Weights of a small GPT-style language model, trained from scratch on English Wikipedia.
Size: 8 layers, vocabulary 4383.
Architecture: LayerNorm before each block, no biases in attention or MLP, tied embeddings.
Training: a variant of SOAP for these matrices, 410M tokens, 3126 steps.
Each number is 128 + 32 x the weight over its row's rms, rounded and kept within 0 to 255. Layers, rows and columns count from 0. Numbers have three digits each. The size before them is the row's rms in percent of the matrix's.

# up: layer 4 MLP up, 1280x320, rms 0.0509, rows 788-887, columns 128-191
# down: layer 4 MLP down (transposed), 1280x320, rms 0.051, rows 788-887, columns 128-191
up788 094:122120157131131135218087124063153131113119084155147122154130102118153094146157120158098141088134118091104160091135125081123182178160138170093124113154132100221160115121143063133089133070112131
down788 095:146110073147108126073129093112147141119123101108117113169120079073092135077135078087067162108133126147121145139134112159103189113051124121090130155136119112168152104082190129182151135149108187
up789 096:135130135092178143135106132104143178140167152180171144101111142145077124171155086104132154141196117163144124066092090083110105076158089113133090152146105105140158171115099092141183148120161091
down789 096:078177161170084097133084075084129109119083075128163121138111134070117128151175144128071121100113178139133139120154180116127141209173099137147169165184158129195152143163173114152097112164079144
up790 093:135159152125089141183134131173113137117138175130142105116131172142151091116162110153170155124113159126183142137130121117123233078142102143124120180070152134152178142080140103099122089179145128
down790 087:069096077113157129031117117084138122160108121118111126186088130151129137091144159087145162152164083110070111147143107208130047178176142087093118069182141176115147143187175154140142137100109141
up791 096:083153173153138079103083160200095161149102186126119085122176101092126186088119094157134083131155165128081159102148091173140191092163111158183192113128114132118140111146155100102167177130097085
down791 097:196166069073153119096090132101129159181127102111155142122134168159122084101153174064126097110145120127111124104119169119124109168172143107138098115190105086114134138094105110107122107164137094
up792 101:089129169151133174114187196070158139069161152055153160066149167071124152143083109147126129159131125156102140156196147186137181118106168180096119041088108133121109140120102127129073099168183161
down792 101:129162125087123139047074102152136131124189153077151128159112195141158117172111183090100161132095122141109131088096137148103132146120113082163141136148141094130194153122146128076135186126137046
up793 098:090152166165117068104153075151184136140097195092201112056158127101113134162129118134109129143146095123100112143124130128124127100145085161124144127201150111144151206116136199097108143128135143
down793 101:127113087173099106144110093133135130137156155113113114106136174121136130100123132096147176170098108109092101150102125022119128173133153205109158115082110158121159140140145136152105131204083155
up794 093:116121158094158117067141152123103131131081087132184091139127170121175093108056143095110145122154145073172146130114082135077147113162105157182176161160107168140183164115149183146156090155196163
down794 088:144148110152127105108115092116086165129148146137052108105163113145169101107133136133113207082152152166084132129077153096104110102110127111130152093101151157098081122086146132087166094082102188
up795 103:094139062177063129188158111137141195109154097097116124093134115120154112071163128143179126113099116138139059155105047136128220142151165166088149092104145099145135200122094046156128147089224156
down795 112:138138193133133167176201161142090144084121111156117164075160075112092093128157169040145144204120156093105135157096124137187136132132205180151084106153183134140160128196105157134149119097117170
up796 102:141109137051134097116138106109154131100086110166153105149082126152148171142133130106087154131160095111080164105141080120140136130092124102148129134098140090121085136157122155108120132113055083
down796 098:106103129196120104069147144122156131182144113161139174151167093108079158137093088137098140174095144153195081132137135128111096077103116156176141083098080149166138128122152133100156152122147128
up797 101:091127118148089170092118097134092164104155100125142059127085162159091160142164101172140177173175096143128153103081155120170133172006124082147172089173062152174082194132138130065114115146103143
down797 096:151125134121155144154133129106163128126093214109098214132159113072164101114098227077121109122102116152144154123147062130174108121185141174113127123131113166129100096083086146222153148154056100
up798 104:104131103134167132057122196135093108115126151095134102135158152059123118107115169071104132119144146154104126059089154156091113111147166111113209129162112121159130146147121125086146109091126130
down798 096:141152144119108066154158119097169153136103150106097147092086063134164129127133109085116127168094092144072110103172121122101135102119058139135150164117129142114165097106097061188088117169158135
up799 099:138111119113087148117136147097109111114158103120141112135112149164167118158145160137162072085120155125145178095156160090144176150128062169069132110120064147141080110109182166123125155190178096
down799 104:162085138113162169135131135071122131125096124127159157127119126084151202185087168093087098210113072134145128101167105093159156175086177126093116122132152071169175101126122131105167154105101129
up800 098:161115149128188178152099132127123122151081163109177113136175150184196105068154134158114228131112090136129122065146146127102147116168136110074094086173093077101141093095091130134127098140147102
down800 098:155179113142145167127147177206110206229118193157086119073142167154093120138099102147110084105110097194173177150100101149137164091121166141106143083107093098130143078124130097099109131100073094
up801 100:100114111223149127227102120042139149109122079108113118125123121147116094134108165123115094100120152110101144128179112135126111190122140187110095110146154128139080179203103086135103144111162140
down801 097:134097113082137163180139085144139107167123137134121132094128177118136132120120119109183111140145138146078153046124125129100149114078156116109141202135126139117131218134159132136062086152148129
up802 095:128150124126148149093138122066064044110129128105110102117131079151141100119130137172126101171135135093120105143154091134142143163128080098098167099157153151149126166142178145133086185143147159
down802 096:127102133071136129131115168120178060142060153124169116082151152120088121083169114130086176100162176135155174127141084132111174166088172138184120168153153149090110150078152115118129102189126086
up803 105:140083113078162132104157180135187133111120139132076147129082105148169132104132168179108123116177063145152153087108087153154124112170083126131142092119160116146096130146084121087128156052113123
down803 110:105176112107100083173103024165122119145127110082124154137168142119157136136115124126190150127108115099087083079134192138176144135129091148096099137088166083102122103153107203175151102157113145
up804 090:123178195150147091118159157173088141121063079134117112072202150149145172117140111094135102115178124101101169156138150113145152111131137126116121158129132171148140173124145156144160129093175115
down804 092:157108067127075147155059126132089058111126112099168139181142110161128109154168113155129071098065107104117113115160095103162087170122105113103103111145177157053091166125106139164109189176155144
up805 095:092071092172066151103118109144151075111059197077136132114135183102124076120182159173130117114122178148170097169125168196163111142120113121147154143157132169170101159132114162137159077178083093
down805 100:050130147114123124079133137124116138146187153096081215157096149093138065141190150168146120103093137096105082130149057109171155086103191109143105077105115107175161136101095177127071144118136126
up806 097:127127122102178114090114078147123112170100071120105098146166128116107149102148150104180140113153144174175120093136120130141087121136149122095102115118163142203144146146147122114148121098139127
down806 104:137127162159102145154164147164136163128140119128072207151065136118078070105084092101110174162135138125110065138159124123092132114135070084087118121139103139134112129135032191133142137154129122
up807 098:101135140111151101112135094116102107152156078120092159140156129130104130125170139121157105133106125152140120154101106090174109099122090114094102105134167164106192170088097166159132125105142073
down807 092:173112124167141128133140170161122123097097157097173155109134130179108119156088066136131152159160133080077097180184167157085123078116126109137128117100157106137058110179145184103134147152084178
up808 107:102086109078162112143084177154195140142132151111160103122138127076098121105182130068127143143217161119133170142116178177066111140130117158110150119095157115149102139130101163061058113135117139
down808 100:178160074147094145157149061164158161135131142122167125133072110102131096174117109166123128121142060081114160154110105131098139182165147065149076116145207096170154116198136091135119147148147151
up809 094:046122139106109130089131202196140113141189149056085095134125064178153173198105142133164136149107090130128160135134100163131120084195140089097149114109142165183130101137138177109159097111081115
down809 095:146191167154111102147142040038116082135137165183116168178133155064153108107147130093110085045105106049128141120110113080115109169115166097162082126123117101151104182131093073150161142134144124
up810 104:104121144148146103158136157169146166113120113113171140123089117175110064192148159175115138141153158133163092114095203143172131128114164116186111130091107098124098152125165072065160101119120113
down810 096:155160130107200039098137106079089173128106113126110105086092101123177144187053155128128125103119084117146087159162148212120136149176131143145115140159106123121186182164125152130112166127102136
up811 095:206150121112063193094106121135158161118132058160165143138126060095141084161094161165154125085120109187117197096140174126111145106134127116093154127108110199122108107140077160142145115175029137
down811 102:085096143165159079088104105108082124157153167104142132102189138113122158140135111181092151118117193124084151162122092172135099096121080124185161187176163155126108110083138097108096130138116170
up812 098:103130102092110098060121134124104111120103167156170110101137167086164099131112143097120119105111100115114090097146159139115101152141189091208160130145196156102136031129148094139101148142115164
down812 099:114185095135117086160153105108112194076122080112081103102161097145126111159212124140162085099095098126124131157159098165117123097164123133106149122095126139133159152141136159108157144114168101
up813 100:065134145078127133177084122106238169106115141128174082110195126144131128145174104149143080160126125135171138173113134089128161150093082101143142079130130173111148143149088140071157142108096142
down813 103:181161187127154115136169119129115139181127137125157102109091111104190098071128097145118106099134131177139110140105124096158060111170216109101175092140127064147137155102104154151112220198145165
up814 101:082148145123120168182083146062093095173164133105191123123155119182092158112135128120095137169171116128120131157098133101119102126129149147121174109089124113101129097132098162102151099105160146
down814 094:100110137145117087051143053140146196121174137097179120109076079121110151108172076121066151117147147098121127100196105148105186073123157136135088139123057112118133177114168150091070130134130139
up815 103:119097172142067124149150092117108104099129080100066162136165131184153117162117139138131151117054056125088085100143127080127128170073164133118121117113129062085087135135172117117060101111165123
down815 114:125153092113155114133109147125148183128047206142126105104144199077094089111125141168136169057096138189113180090134156123146104128156150132149118124085062158161111100147179121150111162119146145
up816 103:120107174206169164121172106145153094138109195222172090068150155147125149074112077125142108123152104160135155116188086163140106188116133104130162091120118139061133100100132134166182116102120140
down816 107:115084103137145139141119185161161120138058150058117123137077197175147119129141118133103133144141174133145165099127147103101111075150178088078111098125116217152075107152074108156150118131139130
up817 097:115123050181116084152112170099117171079144160105098142134119122124126127153083123110132150120132094087151138137139121204141098162085089096108100099155127083116126132115118114157183174096124140
down817 098:131141143075142141117067122086039127177142110088090162134146080181142138129130127093129158115139107077141084100098107133083120126125092163121153139201109175117130116135130099072086125117106143
up818 096:157090127120129168131147123110161113126115067100079113120118085112121075128118157125101126189147086133153175157140122160056134170160142139091134175145142145111210148101092146171172134110184172
down818 099:109161118211120123155143109112148114075167175136122153129130151090067087166137155078110139088102128118104116168148169136144125093124082064148164104083086167091131161193108096152123118139082127
up819 102:100178062159169069113137130128089055110151122137148117102166175062094135068116146151143099118132140137147135166093139122195132130076106160102128117096166149104170115083138112070150136150111124
down819 092:150078190083154136126161164123096170110117122139164122139108149084159135141190111068165164102120112138107131163164139129069178081134142122143127159149122114157069121186173124199134089093131157
up820 099:159133198056114068120122122170113130085082098104134153072128141139119069154091145067154069080178074102141121091195171071181154103118126088136121072107147110123118129100124115118070150127145126
down820 094:125180080149107090121138109102126149146162195146122064167110118070174127072149130122089117084113183038107155175126153213117138120101142169121130133116107195124154093179132054152103119125088146
up821 101:130134165173109191192116152186159113112075044121115173233175104125134085136142179185155136082153127103088145107160122075137143096122140151144095102116130097081099128076133136103133076161130115
down821 100:170128079124169133107142133158124189144124138136208184155101112161089163084142055134123104089124128076153176153071219176113104181134156152081166129118180114144100096183164117140167090082164152
up822 100:148105156124134133123119125145175122165105132106178190129115144132161121141179179162091145136085132109167130126143140100107130174148124093140142121133073091111114132114183063104056144128111166
down822 099:109145086173088149130138012114119089128131179148103102150121162172115133135163101125125135129150131098122095133119105106111156118109117194142161118129090159099138103143110143206132129138127053
up823 099:097084089132127100123123174146145101144129088110204132157129186089174181099152147156106078149135154158098123090205131075093086129064116100140203096191094161156137128182151108097113161076144190
down823 103:157137109072122095108181099155098133114103124152137166132120085092041139100184122178104202137212177140062192143092099127132110135143105145151117126121149077154097152101108149184085131177113108
up824 086:141183160193144083095137124140114152102113156158102073140182167191124121136072105175169170135145141141217072172117186081188147152117090127117154153145066150141135090162130161174134174132159096
down824 085:164123097106125115161112165112123139096125158139150147108088141112147045124055150077144132120150156112094172081148161110130132104177071139123094106079168138105108146108077118079129113082068097
up825 102:138155169064071172136092137138074075065114124103133119195137200087093120133122109088166142108121172132095092219135111123112136118173112143136102161137127119152160123107112146099143139145062124
down825 102:162098154135173144106138087149144127176100100126137159092090079126156130086100133111114159131114129081146135139143112173139140098111170120164192166167123135059120097156101104144168129076162145
up826 100:133112176084120104201101203091118123118153168165091143075119173078091156112099063078130114104135109136164119096145127154111149130089179105144166128142154118112052130106096160182100087114184098
down826 104:114033137086103167084164178104098115121116149163102112102104078162170157143135177132076124194154147141104078107117097106176162142159106156151087067114116124108116156069083102145147127127120115
up827 097:134163121079214134130106076132148124117150179149122092155121171152147117119113121130097109138146113139142133142116144125174182133127121104112087194140119160103073172130128157079087145091161125
down827 089:171142084157101119171140104144102148184117085155161159139113065101102197136105122162155082090117108130081117061103105133123140147080089147181075119107139146202141162142093152158118079174124122
up828 105:104138104119200160139097090127165141094164182094182070204182114206177129136154160139118136128109102155112093212140128146133137135097088156133107127126148134125124200114135150113150086117129114
down828 100:132161195118128109145125153171053144106092126144149155157113121138145124129160107165136166125116152127160090130125117108075074150194170062115120139189139067116117087164138068150131134026185134
up829 094:160210181160148184117129089117136179126165105119106148101151185086150118116178146144134114124082149095172178202163112096104106107161079066047075146135111099117129102127155159140146132148089117
down829 090:136083089064116131164124104142066140124137160174150160081141099095120168131141104135147125068161135109118073077104183105082175088098168124086147077074095129143114192136119103140097111096153127
up830 106:113121153136139073203200119151099145107128160088062130178154146186076114187166099131142149123183164132146154116124092045088185113180098116118132120101105083114152135087091188104135108154202166
down830 099:136151108156095180159159125149123124182122167095153141074139128105150131141090166144160078060113127144146127146084119096151113102090071142124151197154162105147125187166173144136182106167118089
up831 098:113137081114126100109115128100174169113058143126129101129142106084094131122119118127091095129084151206062152110175123117167081124112147129085115178181162099141173079080115116189186092078104091
down831 106:108128184125049134144143173189113046169139084102153144104140163112103156114119112086165130134120198203161132149123151124108107122099112106138132142131152101154103208172141114134072114132126160
up832 094:066149101134148193155132117147156202097066107101087140120091166160197127120156148121134142169155105076137177183120086088152121200142155150095166122093160135115118149149152099138165116160202103
down832 096:127161119119048104110128155085174116154163067118097115107108082137139136136172150174092115060149107196111135096136152114183100177153136038140049117179132192106099103175116144088144048123128127
up833 100:116092175113116151119053072136098139139141156191110141158143131161087138098130179130112124103103148113132149080140137113170111072173120121180098142087108117057148088135123094126105091103126148
down833 107:118144107066097106129175158151116141174180161106124113139187120069062121128149120177135084105142124176188132095091118100119147148155137169162030122103156107156138147107135197107134148180081128
up834 105:125088085220149097139129105181128036110114094137100105139146110171149097100107193138157141152146175113112114081095128097110125122140127193139117127167131065106084156126062121143107095113108105
down834 094:150150166042123085062141167133138145141116204148161126145113077096103136103113105142122129158182150156124085187175202125163141092126136076164109094071067133175163172111153106117155152182094163
up835 096:114173107163161115111116137148152126164150103131143068102118131120152116166151164095100124127146195125149130106108090110074190172122165167166109144144092095120129093124123098139157058100123092
down835 103:054112226107087123143141161172133108125199104115119150104185140165092125097164161151136105124196117149169101101095131143159147102126123134194145135133156117086138114117091127061122176142146158
up836 098:107113090117114143229157149144108176087156134099188097083120131139185188102110131163119124138088131116193167135133177150144149109154166115141153139197124119112160154094106115103090173184146162
down836 109:121154146139114110114042100154180150132091125165097144193126129117119086121107176067135134162184071097141136116178134138154160135180086163115115113112183138148087101127108136131143184149102126
up837 093:146087130059091119092108084125157123142160076125098114171083107107081082131116133149136113089152130126174179126152177149137105128119106114162163111132100172193141060189175078132125143156151127
down837 097:132089174190089096127144128091106161106139140104166180102058225168124198107104130102108118161125132111143140158085045102124138111122139129153104114089164156090129127136100163073142177119128110
up838 099:199123118118131136165170095150148128114134059151094103124056166165130132180152110103088126102093090187065139089123112079124121173138227150124143112096165145115133149118174050114176078136059148
down838 113:161113096142101139115145148113077166145104135131165131172123117170184092135169132141142102098149135126105191122136140122142128123140140160180093116109108159129149058090083145154097099097113128
up839 102:133151121064148164148111142084135101089108102131140140133120126111105145161117164163140133098121166106123122122195114210148103149102130157089108108118096101167122141042158113127110105123102067
down839 101:056154148098138077097096102152138125136114113138104123200100108111168142135115174100178124077128190177141090121074153139110102144166088115127142110109128128186100101106124150113145129142094122
up840 095:179102129146097127112099095166128162117120109164161113085188188184129168098082120163069112102128143190114120152159118174113114139124119190143113130157096088097120117142122079087124118113123140
down840 099:158110158162128102126210151093115093106147146129158176155159101116093125117123112154160162127134160091094116125064112114124103116067149109039142135129093160141087074139144146172164145075089086
up841 101:106114095118194039128176151127116107101097137098176104120146105149119136127132100075064171085126098126137109116164131125147150114132154115125085063124116107148087099135124160103185085188141137
down841 102:130097202101134124139101108122156165145152083147100126180136105140130145131144120136145107084067225114139144091085185115163153151135119136134189123185187127122053143107198097144101143172164163
up842 103:135080105110080121104158091161144121114077111110131078128139100197162073138157141114090111126153126109094168170130125133157164084128113123125143103051137213115138109110132113130115108145112087
down842 104:165136145112140119105109188123173174111094138113147160089132128125124116138122111141102118117112145167105115120093087094163177120154140107154165119181142151137143121138177119082110085151109096
up843 097:082112169139148133093150139153140090110142150106074113158178100109168176145115151148119143129098141134114129145110148164138149125143091144102126199200126094100182077132161165157110096126070033
down843 107:156126110128198151154135155185152153193110124114168099119138049088107146111099177125127105135093088048073179130112097148152120190108145127143100150123153129117187163190081157108115083124103154
up844 099:126140143087128146159106151079157138080125099162137119082088111132180121112148130112106175164118132168085152125115121112150091115155145149098118099182108096141184102098081083113142090084121047
down844 100:167130166146117155114158103112134053116131213123147166110162127143101110089159106142158087182129169111113090123109090053132114160085083138152146171121150124167108088144179118116155096114173226
up845 098:200113189132180161097120128104148090137091106125163075128137154171100152122118116143135131193092097118128142093166150170102135113063117125118126147187135147097114087158147133046086132130094104
down845 099:132122101134069092201141049030107144115130189117092104152101076119123133184122131156159119051140105110181150108109165123106135162177128105127079132137167135155084157128111116193174078146189179
up846 096:084045133123085144155190128117130182139104147099081119149058100157114139180159112129156183127097061152165095146119146115119071127150121159128132141195155191131167117182131185099130104153100096
down846 104:137127131103161101085057136129161146123119085198202112111176097132062119109157131119123153132094142178125162193128121104074111112116145156088070149121137067159037165118049132162107066086095123
up847 087:145117158164102158131160075180156127172163087085074060134133133107122180153157143184187149124121154173125104112137136134121059081094083146088099126130054181128154137147178137105156105115144103
down847 093:124103044108162066129073152047145132132079150137161176145124144132140101083079101094076128000132082086130173177123128132122155146151147127142105116144229082108131134144121136141104104120134140
up848 104:160127129105097103107138131123145094175128119095144156161154164077138082047169149130175108162197096106193124140154057157126145127162189065147148127124101095087127117149180176102100180135114143
down848 103:133073081110214120178145170153106186097105136161144170094092085202163145066122100173104118069136158155137139095142099120162143172127129078123108133113114135065140111196150133132142163157130094
up849 095:120086164142169098122141190115163076084144186141120185147150141150104127166093126091068135118109194132162164094104124070132178089106065148117097196145138108088116133175125111078103148120099165
down849 096:092131131149162096081073070101167132136099107029144103087110142132152108097123133090199150049116141115114093145185118156167143109145193066160136142114144121107173131088127143213096146166108192
up850 096:104114113120063069106089150050116128055112164110080168148141064095110129134134122136149143135104153121109060167137093066125097171091136126067077184142146033136146145123149114132140175117126118
down850 099:138120090143148126127177100130155116178161085110063105123124175129106121177088133125073097167142189074091107081078160115113094178151112137139127129189125098094134116092115171121128119144079141
up851 098:106100166127080133128147181092098108165077088137144088136130089119147070141137122115104122167072092145149163106137098188135184141131172145144088111146108090160072097087148045160170131122106152
down851 095:073116128122139140143138169114129100096097130113173160120154134122104147081155144151156063042124132123131077163134139122139126137173072132145111145136095184126118204087177077096095072108126130
up852 099:136127121151106087043151150187153078086133089083115119119109112117125128154102127144109103148180120164137130166124146130124151167131202148094149097122162164137079091098102145133124120131152164
down852 108:116139145121160159091147192196162171134149110137124200103187107114101114138135110081118173176115111161094072123098077079186175117130206147074106103165116151108192128108086173134163111063155129
up853 093:155100115145159122143108116057160148111160131184126162170101156094108170097167134120118153153152149119076152177178167083156118149136090118122074149141190108092143097169111146135106151110125142
down853 091:111118149101093092087135159135104110153156082097142136105189080166176098132160103142059164094140122121125083098018095046090152121149192175106123121146095127181156153078070106150153133150093188
up854 101:148094102097175118133090187108114087133129117142118162051080146129093158137153131159166067148117117099166156118126140096131094144124171156151119128125075108112128110200169193191072172118118128
down854 096:106127143154059156136122093082147109114078120093139154131137109121114101129090063128165196121101136110168103164122146125132145092177126094132103082107116187120144163113180109070187098134100145
up855 099:133125103165093153133134089099084143149177084191121143180072128109086058122177106153145154103134078124130111072146108131167165118014116183147137127113154149158164146124147123095142111067191189
down855 098:103097148081162181133143128171060169068132159109140128090123138136097128146155117146137133153194085094115076107148181186108128169184115109115115143196141107099121116153172089163096208124130105
up856 101:162035112193123120137173166154129080120108181111134145106121103141131131064136140129153141099082140089080109156121159154148092089108145139112108149058101130139121113104137148093182142118126108
down856 101:099093132091109104102075133132178100115108142144084087087140046119136131155161160178154105123154185181142095140177082100100147124103142095078147131093104074120055143121127162209077147235141106
up857 101:164151134098222116154139155157118041108141137127097130111132109181062131130151131133094129144152165139136147113139111091112105111160141129178152080134154117141114125148105131146189078143099155
down857 105:157136077169103097163114169137124112106132171151111143118082111139110135151109126065086109120165169078122122148147096121132180179073102155105158112128134175149165111159064173113097135185071098
up858 097:138101131110137114120105139130055116141104125098173042083126182120158177131109082101137120161096105141097121119121031114138150062100105127165127095151163115166079136137108122104155138132131124
down858 105:124200078082121165105160108100151121124161141126151182162132109152147141092125146172126124077154122094120141119106102179102120100100167213103159140105159101180142176097188155100088045149116080
up859 093:100137097103119094154077133131175122125121098165125180111139141103154178176138146155131127127144153125139177127051115135131057098155141113082120172057118128093155107108141157087126128128108129
down859 098:062057103085081129143143144144083160146124110053116092193133167149113136096114162169117158122143112112159134150098120136104123149067111149128106081176096151184083120132072161118113061052097155
up860 104:098108094182099130172119135170158215107106139133139139184170167137124074089118155214144096096168118116133132129122118159115138117112150155177158142094129114100096163137158178118105112163151179
down860 105:114146136176118159159137135132142084084089134125101120123119150116123163140138110074152095108205152145130125125147115086082102117098120150175096164115155119103128111078127153108126115091049111
up861 093:118086127153166105128089192134118115172162180151141129157111138180188139178139173065159193107099131127161175134132175122163058129101117166212107136131105124158119101120082168147158125085144086
down861 090:136147111099154139088150150130182143127130149129121093102099112118091106112138126144098042188171132137103201126106112123091146139162128158157122129096114143108141111186144170163138153166127166
up862 100:112111074143068168111097244171132115118130141188138126160095133168097129131073147127085103065130139089095086149129066118153070158072157139166166176154092129103161119095166121099109117140115155
down862 098:127082165107120081167163082128106155138162126100093056100101134074150161097118143096101158114172134069085144107112160126089126137148188053124169084115144136127142151096112135173197038114100108
up863 101:132114144083082120150103130121093148118095180079147123162135119082081175146071108132109126159185139082116104152076137126163150112109142087093166108109118079171112098150092160137146167133151164
down863 104:142094115170153098193150140110116174157141114106139126146103201142156112108176139154114145156072114116149148053110094122140097156118169098127096141180111144088157131180131131115152151161119189
up864 097:121096155098083115089078190086125147144113102188126113151125162109193156102087124076101196144102116124150100120176144115098149123045143190168108055151169160121148087137124134121051108079115076
down864 106:084149131138189160113152134130083109144141090091062135140112163123091082127083089053156146150082169096141086142172121143147133154124154141079187142130120146167099085102056141073133125148131116
up865 097:106176155122138135180100164140132157152169180160088108111126161113084133108035171150163132135073198159132117133095141135122138105082146066131052185157135117133105151093073123084056156116124119
down865 090:105114088108133151116132033104154086161110108081126114174091160125203157102167087128118108117148096092135127093114073169239137130141157182142151128100117192150152114133170071164149058071193168
up866 101:140116145150147184123143170122202128118129094087164124140149157179134155084142154144209095158117094109113165141133166113131150062138120145123084157179141107096113141141100115126107207146152160
down866 108:146094139224142114117152098148154157147118155169136169100136198127119174144157136092185137164187103124138105131069174082118072111151147084108121119129189111086142112107161153132096091130121107
up867 102:160130083132197081144119146133123153149195172102165166123126118167075161122151133089152049217119107135105088106132111124119150165085123104142144154149114140073179105118112112114130079134119098
down867 106:068194130166149071156087137185149150117209104156188150130141121076104148187136177086137117130130126139082127150113148120117159103096134173083129075142103056121165097169124195176145125124180173
up868 098:133165131190137141121062185113128161153111147113150147146145138123099068155119120189148162136199123090149149162108109084145098145064132121166160095138161132098109150148194118122100164101081123
down868 095:118131114088109112117158091111112092127154130090201107169181126143149177096082136105138157180086126100092121110151119165160179051144087095141111140145112144122116074136133105084134057129171139
up869 097:145120175104131084100166156094094091173080102237192114114113121134106179173150178136171168177111114117092096116136155125114158138117119129101164126141118187109117119138086174116132179125141136
down869 091:098116173126123108170095057102158150103109112156087118246154143129130091113123128129080105170124124065132150134158100166088120082153155098135088160158134162115162086066173182154185128120109153
up870 108:178125131100117124131143124164136086113147066140137178159160142180160077165166126115128140125134071127115136150087176148127078148078098135151114099032050127155113131105113110084095109152089210
down870 103:144113157112182146101112132170126091127136108117141158120131195104109136132053149113112159152150155153104142127116089177127161120088129146170177153127085110110157099139153105132152105123141127
up871 101:151109106129141148113071131140103120071207153097165108111162119117126097112177104106184147075127154087133113081090115175167138190174154142124135111077029171077137156092183134163117183155110097
down871 104:158119150134143125123149139132108106162119147149044151155195099078143115171096081106156131069119199117155145121138153144089121149136149117133174071176110177113133090145087141139179143141112102
up872 107:130169129109071094109120157117164181073103111156173131104136150255131129143138130125146122128157067145092160148132105211137134146091164117081095154129150093155065187112084145095148168084147119
down872 109:154118069121159087148078150125161140082113205141126178118062051153179090037133160109128057102154131128106169141132092104146088145086152105094116114141125157147103108123108175157128130145093133
up873 093:081108156180096164140130106116127082136195173145125061162135133111115162255136090170167143150130135097156070120113076040129155100147138168109113121125152110093117193092146145106116063129171123
down873 093:156095130179129133124120139139146153114122063139150227140101105100129102080126100101137135086151061200123129154128131143117131162106168176179074142159095139121136119146123223116172113151138140
up874 107:180128179128118063160120124137115121084134133140129163111172136085134116110116125127095173206110113130143067150150097151096102125158129116119159141160106076088128127124107121115131129147147097
down874 104:161115075099113097101097148166141122104184150084077112153132129084185155129151136125110063167090110091171151137185089179189164126154112132060145075110126163178087103155090157121125105108097135
up875 102:160134053176081159168140086127143130119172046111161144166142160086067084141127118143145117088195118110134152142121148085125145131124107100114158179141093169058159099137052114063096152120140126
down875 094:128143098155128143122105137193123066176146093161168116103181093118134137096051188128136113197083185199137097114087126147099124065140117132087166107162129146143157106107096149160119099121095091
up876 102:174119177133109148142123126139079074152137120103141109165163151112138155142145151089145089104114097103103091084140111114118137160152118112155127093089180047122201138106119163080191208098135177
down876 098:134108131172139136149121133144090156093161193154084089097115116101105120087099095117118144062162085125174127125150159098149108174086117156151147149196105102140096148106096195097132095186082120
up877 099:120022115085112116176123113152148117109147187119104155175095136133130099181133116182110105159168138074133116153149138165114164091083148144118140151129165148114134115191104169132138147116211163
down877 101:105131147125157158126114189092128164101125157180117144095140131117163070112070127138140102221107162131149124105106118149145082213115073141197180041122131107103097116098125118105165106122133118
up878 086:096169129138135179168121102081149167095147167138129152144169088092126090101169079112147095123114128103077132148122160110125128130173197105136109104090139107082141034163132078116080132094131197
down878 095:158127135139178126119140119165104156100136078156167160109106173117134100102117146182139170037167154119161097139118185092134138130112087159133181142140148119188109189163158151166190152133130066
up879 092:180200121134122125102109111133074130134133092136181112142187133113174090093086152156171131145209122154184167149145102142159168133145145045146159126120171108107096156180126108140112113150154172
down879 097:147092117110125128150109110090101183120141144125209109143037172190111102131103180182112104150074208166152132168136137095139108117117129144169099134093116154128118109114104156131080152040124114
up880 092:111082099118091153143071145182166124137100098187112138139093141141112107126140124130167169154148161130086094197102157092161151154151138138134126179174103082131085129158136084081121159117102074
down880 087:127102140112100130108179130130083159098129170051144099120105079113117087103137120132073067131110093121132094125145098160155141144197179159100103185093112206084110116095081144149040145113124085
up881 097:164115145129095145120181057130153139107127128066165133139174123127162106148139120163125154152168167166103173130145127165113104146122120144079147177163182145109103102164105103101157198107155140
down881 093:182165160121057124140105145144169095092111137155117112090083106136172110101111095029109127092146106074196059151162080061113117173134129101106092134096090117094090139116128144094059124092162132
up882 096:148093097073183195106174130122122136118125149073116076171054170150149101193158077190174150126118122106114125120133147135161161108098136162103116145112119121097108137164088164149153138146143121
down882 100:086122157162204165109083130111063098154099078123146155154180074113139137127116142117135107098111156154157169129038082083162061185171123126125098099157125109101095113149138118143102060113082098
up883 107:083148085137101086163120127113125080159135116083119211129130080087161132111098131162148123114151130081140161127148100099156099130156083139079119147117126079150119081160206129107138140125116105
down883 105:166089153097149159124141148135125164078079154143135048169140163198084116186122093131132138204121126168149090135113192150124191121085176153136128153124116157118119143125069115140121177120152132
up884 094:108112190092097125154131148106180113128148148101185115110152155124129139130171160113111127099144140074103145129110103140104080175112175116060150168138217072116108091130138112154118199131138158
down884 101:120148112132124160149142146110113150111092158189137142145105108145117141131098171121122077145095079119074145120164080135146116156083157124173141168080086112113191137087132117098136196127097145
up885 099:189076106054105147154127103105073145172120173052147144129104144116111077089111126142120111166097149099116145114134092072178101140113092148157143206158110108129122085150119118188156141053173113
down885 099:132192088152157142067063109122171142093146111146094127133180101158153115179126151164191112148152149116112095162111098120124065136087112132165076099115176134108117150178133089152151066109102061
up886 091:154088152120117108155105142141103074137171139068114117104148132069147095211100122133111115090131161139188078111129175100171097116167140125206099168151141118124071141147115156103153135124089099
down886 086:097128139104140159146083136129118125061090048147123074152182144157171161112146137160169163141170085150099103121139091105171109137120086149080165117120082072152086030115129108140103123135158128
up887 105:125081153120096107142154152151141129148128122083124107118158111155065087085101162103160072178107173155140091199073128165142108156159187150123153056180145056103111150164120085121163105145112136
down887 104:116159119060135109151145176071130114119149118133129122107111111089130151107139114111135185112081060117094113176165205095132112065138080121139133113139086124151132116092102155158139174218117113